Part of a small language model's weights.
Size: 3 heads of 32, vocabulary 22039.
Architecture: RMSNorm before each block, no biases in attention or MLP, untied embeddings.
Training: a variant of SOAP for these matrices, 174M tokens, 5308 steps.
Each number is 500 + 50 x the weight over its row's rms, rounded and kept within 0 to 999. Layers, rows and columns count from 0. Numbers have three digits each. The size before them is the row's rms in percent of the matrix's.

# layer 5 attention key, 96x96, rms 0.135, rows 0-95, columns 0-47
093:514443520560482548422554523531503504584543448550534418503554523482421542467469459487520544548426558506540441477490648437574557513520556471411570
072:530418411495465574496521475558563474526536520512497396449529583498428487497460464514512510585484534550479427407493578511494528505575571554433568
068:464504563413457534442602562482488575611508521484477596583485401548533530406497466428471517505464520464508520571454511561487478529524416501489488
078:494527538498524478492554537453503511570490549520534595566432394563561501439562517490492535469521525413539544523486451481510424536518454505485504
060:515548539448518506421491601535424524536478479493425555536454565444631462390490481482495587472576475555531484497515527445496512520594515552513573
108:461469467481513506575464437505462573412478555486453416449633530451427513498478453540441475493475522534461463454510497569548491438511468554490523
110:562552565511554494474486562501457486463491602547458576533426504556537460420546529507567543409471506469495547507545558545560472608480459384501478
103:453506556543424469508463559431478463488445467493483598437438531538494364454442479459561583522468456464536460462451520490521483522584470518497485
090:454409563453456480439520588447618512473543483481481570520515519347490457540505467423524555587500527486399504516535612488546568510545459497542487
096:412449538492482489494495576477378493478528496426556502498503550492514609528427564456453554584553554548530525548622507526555462510553507465526585
103:493587471474554535469541499435506392571570437554529460498440454606550590495535484513442434442470487489458548409454466471415507482525506417530568
103:570519446580604510519561507538426575556445548607506456431513431525473470444605530507474504450418448494526452423457500505539453544473542487492475
084:626494499556520441526517490526456487582477608560532525605543434472487461524545463415470454457555479510503514455529535422503463587389476504515610
112:586464392536527512536532449540485473598477607589527487510536433547471472509481437426558512413578503504499463474410456452458501554506521420563585
091:521469404551557557508460471574543503414503508531554416467636533543416506519503452528479511548442477531465455416522555554498544472481565554457519
065:455475531431545523485551522520529514451446454469554410513450487468565526517558458479470521497509428513566522487595531524591511514599530526458485
074:533437459506380509545491400507555535455501436456488426477624574479512582538467472499517511585500532581391495451510532466473571532489517562525475
065:455433462452500486594537456455528494461446452513549391513560503495459493554486551529460414568433486525518538495450459567469540533449492547543489
068:583582478586520516528429429582481523577514510587522518429558425494537464449467490517557518492562451565438456506503513444509528617459548489436556
095:419445431545494529571522510456461595523518485524473622480499515520551469450597532674444584527510502419569499516530430481495452495425475555442561
104:544542447569468514501474522439474473601454493511517551373489476503509447501492573526455461583463491494436483540383530507539508527575533531528573
091:451422517413603451499562524518537553501511503483513551548477561519490546440477579423503475499526522483556521571526464581500468523529519471462613
096:526489493503582607450508480394475512543461421470443473457500526475505493510470502491487431477469502351474465479473478524507449585450577522408643
114:476474546413446429527586579470462542538528527388517512511497477449534570572538500410442517531511539484492486537482495528532436460603439495553570
093:511446428594590553472512451455463477544551511518552495435525407497449375580538506411475545469530436492443476436544483471463563494466517464455487
103:609463477494443504426466540407567471549486467503459499544462496558560483361443433496522419465440464474462525442457566491425490510474566507517551
115:532482519405499450466550461536499557504524493440508493524443537533473604531512545477449487523447526463440475515491497536520417402631367538516633
103:468526588462479482475542438518422425490486475518445505529560473536519523499452513440476462477512538504469516552474494474453462477597374501477549
104:431493494417483470566357475516544595505481477460526522477544481499521395498582520486536528511478528484485526414511479553479445557453504444510455
096:625540478639555458552422590542434602491508466555460538480507474560488485494557553484521554529396463592459516488464534458588517504508478549537488
116:515558459572539525482466495578387562386507483513534535506494445519490389453616522600442483554468458562513501437468570506473452450509489616521386
109:530504429602543541547467502561593506513482407578418517505577484483482425489439547519510548491525422567485493477501557443518525559460613623605508
075:479467509565402528493472529495441414428494466508487504529538448543502467473335474540489442512425491467505515525502563531497525506499443471548512
097:483459493498531528479421534468538508490587405479484516525445488496473532541457424551521476478356478507536402524440503462473523571512540525629450
111:510433558450483481523424460480469543462520415600502456497567493488382532499471465510530417483386514461562537550515546528504524497518535497580419
068:519577464516488505502445567468507502600464501500465443512580523482472479539461550489530497467522495549477551431459464557473443564495466541543415
090:513541547599547606448531508437447386542431490561432562470467549486468415556476468508543492482540431485527369493440535415531547531506622496487452
080:562518407452433580536501534526557460505488428489553439469535495506436466532472455499421447500361493502523452455410461478546526500493471557553548
062:531549594524486532503445488458433489455462538486419508391465495467587428465546504533463503485556407542506525515523470447465538519467504418519448
121:566501488478569574462466591452597527514477450581437430568550477451481458514472452556544554569442528412582482498512508490495426586549626443483514
106:435483462459509500546569486475514451536465461459457582604487624493526512514521516481430524513511536407565476552439516569491462477616585533476473
108:537494515440537535560547460534494457466510391425489561456462486444476437465489504448416482457436430551497473637585577460523577547495430531522505
109:474506486487523503473511475456595542585547625498377531519522437484476469511550507452552478526510530501554486531497593499522525513506427511543539
110:555537502520544443488579509547439530484507494446436467646484608496500523436476499558541568504559571503458556548592524568459437451450463552495567
103:523436514536508422561496466398375527459527486456441552445512466442428587524459459478511514558541450520480532525513515440585627526489539540594483
090:525490567530452567534445481425445493415531518556481481468617465484411508487463506533576485544451487540477538538509513439593586516513472522623454
079:512490428558402494547394479429501436481553584464448415444557534476480471645486484450498472547536493557485478544504511528487596514543536553491551
108:449494516522492510487604499519516479530476515498485512544446499472571541432479570444467588458604475506500518474580484507473392525507475436370481
098:500491505444562440545419490527475555504494514503466469488595495498367478587491470502503484500438565547508590472440522586513574478455486556594427
123:473487542565561508468562522461510458513427466560435558508483501531502497402469468502553548459573379498494413549473464467443533557537594400469457
172:581408554552458423568386487492513508487531451559471465459600505473398502526506477493542443506470441564453530481448547515500548518491456532548480
111:465512520550505496438549513421462481472390497506409546486608439520470491356540474580559488405574366445460477566506440556487538552488507471478440
111:653536519495591541432464485513550515427400545509516454471510467562440498589483585437579497425405509562586558522424563545495601472506479548514410
112:494537532407472489543525490482480552432505585456513547517513432405512476475488543492447445543506602454457468484471518581643404463546464548465485
105:532550467531488528471538521530467615457460459473453516470491473483524522470548414571540494479570500454513452451591483539501628504413569478504466
115:499479586659529612571496477484525465497543537561448496489503514471479436558428528538516471454466487521412569556534583539441504543416630508512498
104:427598487448504457453547552532427473498512514592512472498625554472464535429389481436474578478543432557438499589487554533502570496496547452551373
111:439490524522550594420545617564508517494499559515527419588516478496471526535504497450522476507535487519408550514532574580438522420575512400583514
103:511510449543481494493452561552441400506596576501541439519547494452527505471499526478437499532495615486511513425531562549525516479470484436461491
110:527556505510448569498470508552352475516468486520566531509429484543499503415437439543492499629473436581536533451476544442525525453449530484510505
119:510529483616605459423455475479454491456492499457494483475574465486437493483500480459492437486526386528459483532394437464504543561544594485456448
117:451409459522531418517506413623500536519541537505526480464531480408447450664498472397544495505558476578571460481493480503529559421526491566483601
110:549470458563528512571439510485544415551508582539444552507413516456573430526463430464538504626549548483475518507490606444510528501476596474469472
114:439459436530533555451522489432477472429497528521466435534532553514487636429569466527544440476506422532513520502541504446475608456469501492483373
076:566475576511559392517525463442501438470536552510547520560534556424530438530465437505517570501503430443562533563572414481452500565490473475401580
083:522444467549512409472433536592439496468452473535561466461486506575482495546415440504561553430517469504514498506621569517574490464554441495536605
088:497506526470452506450456500474479536565446372416573497446424502458501460478409494460479490389548489444402447514518457484496472454498453508493451
107:524516480558481384463388569493536446471458474534480513441478465503499451508492459539557480438556462565454519430570536460560492392481527493479544
100:453531532679509448496399565419465395469416536580508496552533489511447467490498485458532516453492483585443505544554490461495511478519497396457478
102:487476494429538519596550447476455491577431468444546504531508472586480561479519448540456463575448544441557573532522514476395511517503465583523555
099:440523507604518427449404491421581568420500484494456523466494404540457512514447486497547549558440485503406495537549510421451505475571499438452483
094:441454492544502465529429555510536574558486526583501506493550464515466481483566552427489528440569429507518474501439538533435490566416593506480577
119:516601468415533530406483462524530558509599487473516402558430453545529446516557544549553514455467508527538435453519465474550401387564515559473546
104:547496579513443485459508526531495421470495510482538456537469527471573479524446438537400515540464588536571474496625515434526474530514454493510538
095:512447505387507545582555547514521438614559484536461494554475496500546452483518521527575449456483510441520519417466505501517545497523445452447519
093:522520456487541500591398497504411518460431493490476492487545565538449471470532528534480462600491522428538544489590532561470505557463475511574531
072:497556479423531498427441516526533531496420393511478415476551408563558538536455470497591547464504511461394527569450430532596525465493533486484473
092:432559421460540537502458478400477508478532573446452457497508445425464438528365455438508577573516529446486460504535436467529482513471510486509476
096:507429513338460552534581487492514508440580496448460557457479512511574577471499547508451486507437522456552520515422516542404524561489490485444433
101:431484574502484487411468504478413531486542560559520489483491475386446461504473510468489523411479463545442392508480417538506481503536498546536524
080:540574587526470522457461518506525497528555557525491511500466455499541521492489490501526581495556387571455459445487503551622348421548524489562434
118:552589509560480510498406482490470427522560509488422438554618552564529479476480506477529473565423495513457467489548517485543421539444472410536561
090:474475577577516506566476612480464479484533557554472567484497526422453400471525605456522494482545501510539481528514551512492475476511554444451421
115:512506360587469479481469493511552545522485447509537507430519514472470465578489479466496445534499443541443478430488512510549538471460545489468536
102:438515376509469486522448551484542510505511474559434607531490469497476481503428508553528475523494426495559493480464573482497548444538548428452496
115:467452532501517437506513573503550522447538464400481447463454502475432555531539466441433486453544506579453510505564449530550426549467430502487496
104:488473455538529505495460571597480535497557535552395577500572503581430446494482601534437504576546446527472473547489560535570538574489524415577570
092:436487512482569468454432465530473602519419510503546512454502577558475500471577471484532574582494510447539518504522461523446506551442513578558511
105:411443543580509536602477436442472531539409497525512553387538424489441492521535517526518536555480346544507524455551462518498578484416585511502526
093:381567522471471623511499411383412493506462514575557483496607488488449483472488463548457537487465428492553483451476479555502474547442520411580523
097:545502496505498411474469469493499474557435586498495488479464531453461467492580519479552485445595463545477502455431501418560617424452535515534520
100:521599493410486589442477409413469447541350529481580496489475542478491559502547424547617474478462546460458559476445432513479517483497496564523517
103:397501459546500520515570436522547575530530522569418585546553470564497455476563580524528509500527518490574497488509577487417490484535548385522462
093:458497440610507551521567491578562506474510476531537484497572532461474465520496602561482518492422465529463419523584503403515506451543551538466483
100:551460508493522517576430567499457472466481440556457468453517599524438486442476523437476536476519575460526525470538515574488391542525457421526502
108:498494418461505469607520505473480422436486474415557496458494455524441554459529467516515418492536572580457531540447441484503441433494476524441434